Weights of a small GPT-style language model, trained from scratch on English Wikipedia: 4 heads of 64 (1 for keys and values), rotary positions.
Each number is 128 + 24 x the weight over its row's rms, rounded and kept within 0 to 255. Layers, rows and columns count from 0. The size above them is the row's rms in percent of the matrix's.

# layer 6 MLP down (transposed), 704x256, rms 0.122, rows 149-165, columns 64-127
size [105 104  97  95 103 109  98 102 101 103 106  99 103  96 100  99 103]
[[159 143 120 102 140 122 133 117 140 146  71 109 133 158 121 110 110 123 121 127 108 138 133  86 135 124 124 156 103 172 134 149 132  87 135 142  98 150 158 125 113 150 124 134 198 125 115 107 108 149 118 135  97  98 136 154 149 122 151 142 191 113  88 129]
 [ 74 168 141 127 131 146 124 151 125 107 112 140 123  90 130 141 148 110 111 129 102 136 109 131 167 122 111 134 106 156 150  96 147 147 152 127 111 106 156 141 155 159 123 150 134 104  96  78 131 115 106  78 120 151 124 162 154 133 121 154 165 133 116 117]
 [ 94 104 123 150 117 114 144 138 133 125 136 135 112 134  70 169 131 116 154 103 122  64 116 168 131 131 184 128 158  92 126 120 128 124 139 137 154 129 146 105 119  97  99 123  99 109 158  85 147 160  87 108 134 134 154 120 128 136 155 154 184  92 143 136]
 [ 99 150 142 136 173 143 150 118 185 144 115 132 160 171 144 159 114 106 125 122 111 146  98 177 137 130 143 154 155 161 139 137 121  83 110 151 144 127 138 164 109 137 113 109 156 148 129 141  91 124  82 122 158 125  98 124 124 166 106 106 138  89 132 124]
 [139 130 141 132 124  84  93 137 136  98  76 127 120 166 129 117  95 170 148 129 167 126 115 146 150 154 159 128 130 114 142 142 139  41 159 106 162 131  65 153 129 160 136 150 138 130 101 149  85 134  84 161 114  81 110 143 143 167 141 138 146 125 157 133]
 [ 99 122  79 134  96 101 139 142 190 116 137 155 100  84 146 107 151 156  96  99  95 165  99 111 137 127 115 154 138 117 100 153 102 131  96 128 130 155 149 112 148 134  99 125 172 127 109  94 130 103 154 110  77 116 122 151 195 158 116 143 129 119 101 191]
 [153 140  46  97 170 134 105  90 140 108 141 147 157  99 101 126 123 103 185  85 149  86 114 167 118 142 140 110 114 150 118 160 122 153 100 110  99 147 113 109  90 125 129 124 152 117 117 160 140 163 175 136 157 124 114 126 130  47 111 120 124 106 128 152]
 [127 111 154  90 112 163 161 143 156 133 134 108 103 179 115 124 160 135 143 145  98  98 148  85 144 155 125 107 155 153 115  89 139 123 113 127 112 149 141 120 162 144 142 109 117 116 116  70  95 133 138 180 132 138 154 104 149 206  96 146 162 112  99 145]
 [ 92 128 107 185 154  89 154 133 128 187 129 146 115 148 111 159  92 117 136 101 108 150 126 125 146  93 149 119 134 139 126 122 110 142 165 110 132 126  99 133 143 102 119  98  80 149 144 156 128 112 114 118 172 139 136 121  84 142 126 110  99 136 113 134]
 [124 161 131 125 134 102 121 121 122 182  97 163 132 111  95 135 114 132 144 109 100 102 141 148 132 135 104 112 156 106  92 130 119 155 131 138  96 148  89  93 169 176 150 145 157 114 133 149 120 170 124 116 131 137 129 147 112  96 111 106 153 121 140 138]
 [152  76  78 140 149 128 146 163 152 132 106 111  76  78  78 133 137 177 105 163 148 194 149 144  98 109 143 109 148  86 108 122 131 133 102 110 112 124 155 121 119 124 109 135 100 132 132 137 133 128 107 115 135  95 141 110 158 106 123 138 139 163 132 125]
 [124 133 101 138 125 147 129 155 128 115 142 117  96 130 117 146 155 138 100 123 124  97 102 164 110 116 112 115 135  85 141 128 148 112 149 153 141  77 136 112 137 159 112 121 134 142 137 159  63 136 127 159 180 121 154 167 179 142  94 102 123 103 144 157]
 [128 115 101 106 112 129  96 167 131 116 146 154 141 192 153 174 122 155 117 128 140 125 101 105 130 119 121 140 139 106 127 146  61 119 118 128  95 120 156 139 131 157 130  84 169  93 144 119 140  96 126 142 117 137 133 138  95 149 136 126 134 150  70 143]
 [136 140 171 146 153 138 149 129 109 152 152  98 159 116 165 140 106 153 114 162 102  99 177 150 146  58 165 133 134 139 148 152 144 132 141 106 152 110 154 143 108  66 125 104  87 135  92 154 146 119  99 117 125 170 131 154  91 159  78 156 117 113 151 100]
 [111 176 112 142 131 125 143 118 119  94 129  91 144 136  95 130 118 152 163 154 147 130 154 125 134 105 153 117 167 124 140 118 153 118  99  96 139 128 107 120 131 136 156  54 155  97 128 157 149 135 109 133 117 141 117 139  83 163 100 108 175 107  91 137]
 [141 110 100 185 135 140 110 130 145 172 119 154 136 136  85 165 157 114 102  82 114 117 126 108 140 104 131 144 112 145 179  95 125 127 112 155 134 123 128 138  97  69 128  96 152 117 136  84 130 115 146 110 119 110 147 110 136  99 118 103 129  94 101 176]
 [ 89 122 106 111  94  53 127 138 115 135 162 144 152 103 105 140 112 172 126 140 123 157 159 134 145 138 127 119 100 146 152  66  99 131 134  99 140  97 135 147 110  79 121 123 134 157 163 155 201 139 133 141 155 128 143 115 102 146 134 133  97 143 109 124]]
# layer 6 MLP gate, 704x256, rms 0.139, rows 150-165, columns 64-127
size [106  95  99  97 107  91  94  95  99  99 105  97 104  89 106 102]
[[136 143 119 100 139 163 125 119  89 101 113 128  71 136 118 156 150 113 141 163 119 167 144 121 185 139 109 124  96 119 163 109 151 119 125 100  90  95  93 124 119  98 147 130 119 149  94 107 143  94 153 157 107  98 125 160 120 182 101  91 111 158 129  81]
 [104 163 111 124  79 106 166 132 123 164  99 139 143 132 112 156  87 146 156 131 129 133 171 174 134 105 131 116 165 156 133 149 148 145 125 109 127  94 167  93 146 138 122 115 191 114 108 143 126 144 137 146 123 117 144 126 148 166 162 109 141 125 105 120]
 [117 118  97  85 108 157 127 150  87 128 141 137 159 159 154  89 133 143 172 119 139 117 148 158 179 174 127 140 137  88 102 174 116 118 161 131  94 120 105 162 106 145 127 113 140 126 144 121 121 127 152 128 143 111 144 125 145 112 131 155 151 107 124 136]
 [142 136 110 114 118 121 112 148 164 142 181 145 118 138 158 139 155 131 135 172 118 106 100 125 130 155 139 136 166 145 117 105 100 156 149 155 142 110 131 146 149 118 124 116 121 109 168 115 127 146 141  83 150 116 147 100 177 114 150 144 136  73 103 125]
 [137 111 128 104 150 139 136 114 138 128 160 152 152 106 146 112 120  83 141 177 130 133  91  71 132 140 103 151 137 117 123 124 134 119 100 121 151 141  78 115 111 121 126 129 138  99 104 109  91 120 135 143 109 123 133 149 153 148 167 129 136 107  97 126]
 [117 127 122 165 155 128 145  93 160 153 113 147 147 156 152 142 127 127 160 132  71  92 114 131 152 129 146 154 106 161 118 144  98 140 125 147 157 116 112  98 120 158 150 109 134 118 141 140 138 127 140 144 166 140 131  91 142 131 135 109 100 114 127 108]
 [135 139 126 147 149 139 129  90 145 162 132 111 151 148 134 128 157 116 110 130 123  97  97 129 126 156 117 143 186 140 144  92 115 147 104 144 123 155 126 149 151 159 116 111 169 104 161  90 116 164 157 123 124 130  84 133 128 109 165 139 111 141 114 128]
 [153 132 129 142  77 149 131 100 119 114 156 131 124 149 120  85 136 170 134 180  90 117 146 144 131 169 106 158 190 101 120 139 191 127 103 137 113 108 147 129 119 124 150 106 195 137 121 127 150 147 171 121 134 110 149 103 141  89 137 148 130 112 163  98]
 [118 149 141  91 127 163 129 164 133 125 142 166 128 102 110 125 119 132  97  79 171 126 116 145 112 159 145 154 100 143 133 155 117 134 150 126 107  98 112 141 115 158 115 148 107 174 133 105  93 134 150 125 138 117 106 101 119 122 125  92 110 106 175  64]
 [ 85 139 141 121 178 141 127 112 161 140 107 152 141 110 123 174 143 144 122 169 136 108 124 116 137 125 121 101 135 140 153 100 148 111 171 111 142 124 142 125 136 108 126 142 133 167 112 136 114 104 137 156 120 118 134 173 108 100 124 142 162 109 146 107]
 [118  74 113  97 137 104 119 126 101 112 101 142  90 104  75 111 130 124  65 143 111 112 165 111 163 149 144  73 136  96 136 123 140 110 127 122 155 146 123 139 155 147 120 126 152 110 169 105 122 117 134 113 140  93 118 183  96  79 113 126 101 142  97 148]
 [127 128 157 153 130 101 138  88  92 162  98 136 114 165 140 129 152 104 145 111  80 129 143 136 134 127 111 125 139 111 111 106 154 105  78 136 156 109 108 163 121 135 137 157 128 135 163 132 161 154 111 136 139 137 104  99 127  96 155 139 111 136 133 115]
 [110 145 156 131 131 136  99  98 108  99 114  90 108 164 134 139 140 150 118 138  89 104  97  81 135 155 156 150 129 135 138 145 156 170 116 149 101 101 152 111 131 159 119 126  76 127 118 128 110 152 108 101 114 113 116 125 131 113 132 142 138 139 148 108]
 [144 111 134 160 110 117 165 157 101  62 117 125 141 103 152 125 135 115 147 139 140 164 128 109 120 140 136 111 159 137 100 142 103 126 160 136 131 131 121 136 128 124 167 109 126 121 160 138  98  84 133 124 142 107 122  85 150 101 116  93 104  79 112 162]
 [ 84  91 133  79 123  89  85 103 153 136 148 123 145  95 138 118 119 109 111 150 127 157 134 137 126 161 111  81 107 156 135 126 143 161 154 123 144 108 141 119 157 125 123 111 133 121 149 116 146  78 149 141 114 161 123 121 125 186 150 143  90 113 130 103]
 [124 122 156 114 120 145 144 104  92 148 126 109 112 150 122 125 145 131 143 145 183 163 132 146 131 119 105 146 125 128 135  90  66 150 170  89 151 119 109 124 109  67 162  86 151 113 136 109 160 147 125 174 163 135 147  82 133 113 168 121  91 139  68 115]]
# layer 6 MLP up, 704x256, rms 0.136, rows 150-165, columns 64-127
size [108  96  94  98 109  93  95  94  96 100 100 101  98  92 111 105]
[[126  98 113 114 128 138  95 147 104 140  92 114 153 102 158 137 120 137 119 124 162 158  93 140 127  83 110 144 113 173 170 114 155 125 138 116 111 109 170 103 139 119 107 125 142 152 111 146 121 114 151 149 111 152 118 180 111 120  91 109 149 102 113  78]
 [117 153 112 150 127 128 195 130 123 148 123 146 157 140 128 153 108  88 167 149 137 108 143 122  93 134 153 123 159 127 146 175  96  94 104 122 117 129 118 109 145 137 133 142 164 159 192  95 157 154 163 116 150 124 160 121 170 117 169 139 131 108 114 112]
 [160 156 160  98 106 126 105 165  96 140 167 169 127 154 145 133 114 111  97 134  91 115 142 164  99 140 102 130 135 167 111  95  81 152 120 157 122  91 117 155 117  99 142 132  80 106 107 154 156 136 130 146  95 176 140 120 146 114  85 103 112 124  85 124]
 [144 123 152 134 120 144 161 126 142 137 134 151 139 123 174 133 113 120 141 100 166 141 129 117 132 153 132 134 150  91 102 161  49 116 122 145  97 113  85 158 150 151 122 134 157 191 119 155 148 122  91 107 151 137  72 168 124 146 154 121 130 121 136 138]
 [132 152 127 111 146 131 134 139 162 184  85 107 160  96 114 179 151 153 143 128 135  95 130  65 164 114 105  99 143 114 147 111 167 148 170 161 136 114 138 115 130  73 165 169 151  97 111 153 117 136 142 109 137  71 161 151 140 167 142 102 105 156  90 131]
 [153 126 113 123 158 132 143 102 162 140 102 164 130 144  74 174 152 109 142 153 107  72 131 139 140 128 144 132  83 131 145 137 114 176 116 131 188 129 107 124 103 142 151  71 133 146 166 137 161 111 144  94 188 105 162  97 124 145 143 139 115 138 133 115]
 [111 157 128 145  97 139 128 138 102 134 115 126 136 132 162 101 137 142 103 136 155 127  84 123 100 122 152 174 120 126 154  95 147 121  91  94 111 165 126 139 158 132 140  98 114 109 153 135 139 137 146 146  91 149 145 129 126 138 146  95 106 162 129 141]
 [136 143 133 134 136 148  97 118 100  96 129 103 108 119 167  90 107 182 127 133 101  90 161 125  89 147  89 114 141 111 105 112 153 122 148 146 108 141 115 127 110  83 166  78 183 127 163 121 141 161 142 113  78 135 120  83 113 149 130 128 147 134  93 100]
 [102 180 141 141 141 125 111 151  90 107 143 117 117 137 116 125 142 170  97 113  89 138  84 137 101 146 153 113 155 146 111 148  95 155 150 151 107 109 144 135 157 183 124 113 106  87 147 193 122 134 106 135 131 154  90 163 159 139  62 121  60 148 138 166]
 [147 137 105 155 117  99 165 116 111 130  90  85 139 143 125 124 157 142 168 123 109 116 143 111 142 214 143 106 177 105  76 123 127 110 111 144 153 139 100 149 151 148 132 197  87 124 139 118  86 133 148 114 115  79  79 120 151 108 133 146 147 100 125 212]
 [152 164 104 129 115 128 135 104 136 110 173 113 119 152 171 130 119 119 136  96  92 156 154 154 145 142 157 111 127 140 165  73 100  92 165 122 130 102 114  85 115  72 114 116 146 163 145 160 141 173 155 184 126 116 117 119 131 129 123 121 118 120 116 110]
 [162 141 173 159 162  80 159 125 136 135 124 127 153  90 118  67 119 102  97 154 156 143 165 165  92 142 169 141 121 127 121 101 158 143 129 158  91 146 140 139  96 146 118 169 156 100 111 136 122 109 163 114 162 120 101 111 134 137 116 146 153 123 145 122]
 [130 107 116 102 124 107 146 149 143 155 133 130 156  90 160  85 133 118 139 117  90  97 138 147 166  89 107 129  99 127 106 102 105 108 149 109 153 130 121 164 112 111 133 139 136 152 115 137 158 113 138 118 156 200 153 159 145 179 125 152  70 131 139 159]
 [146 102 137 108  87 117 106 181 109  99 136 130 146 107  83 116 121 127 132  87 135 132  83  78 121 133 122 141 158 129 142  92 112 118 161 179 135 136 120  94 120 131 127 102 128  96 114 101 134 119 131  96 159 124 105  99 154 128 104  91  98 131 115 139]
 [130 139 101 168 134 126 196 111 128 100 153  96 115 104 134 127 108  79 135 132 163 103 127 139  91 113 114 136 144 146  88 126 141 104  91 114 142 138 132 150 125 115 178 159 144 105  51 112 165 127  89 143  81 139 142 148 151  99 116 169 129 171 148 117]
 [162 110 104 122 110 138 122 122 131 142 137 116 129  91 124 151 157  99 142 128 176 163 118 177 162 153 108 142 151  87 174 115 135 133 134 103 143 138  95 143 145 139 120 142 129 125 154  78 150 111 164 166 149 104 109  98 120 165 115 103 127 133 141 166]]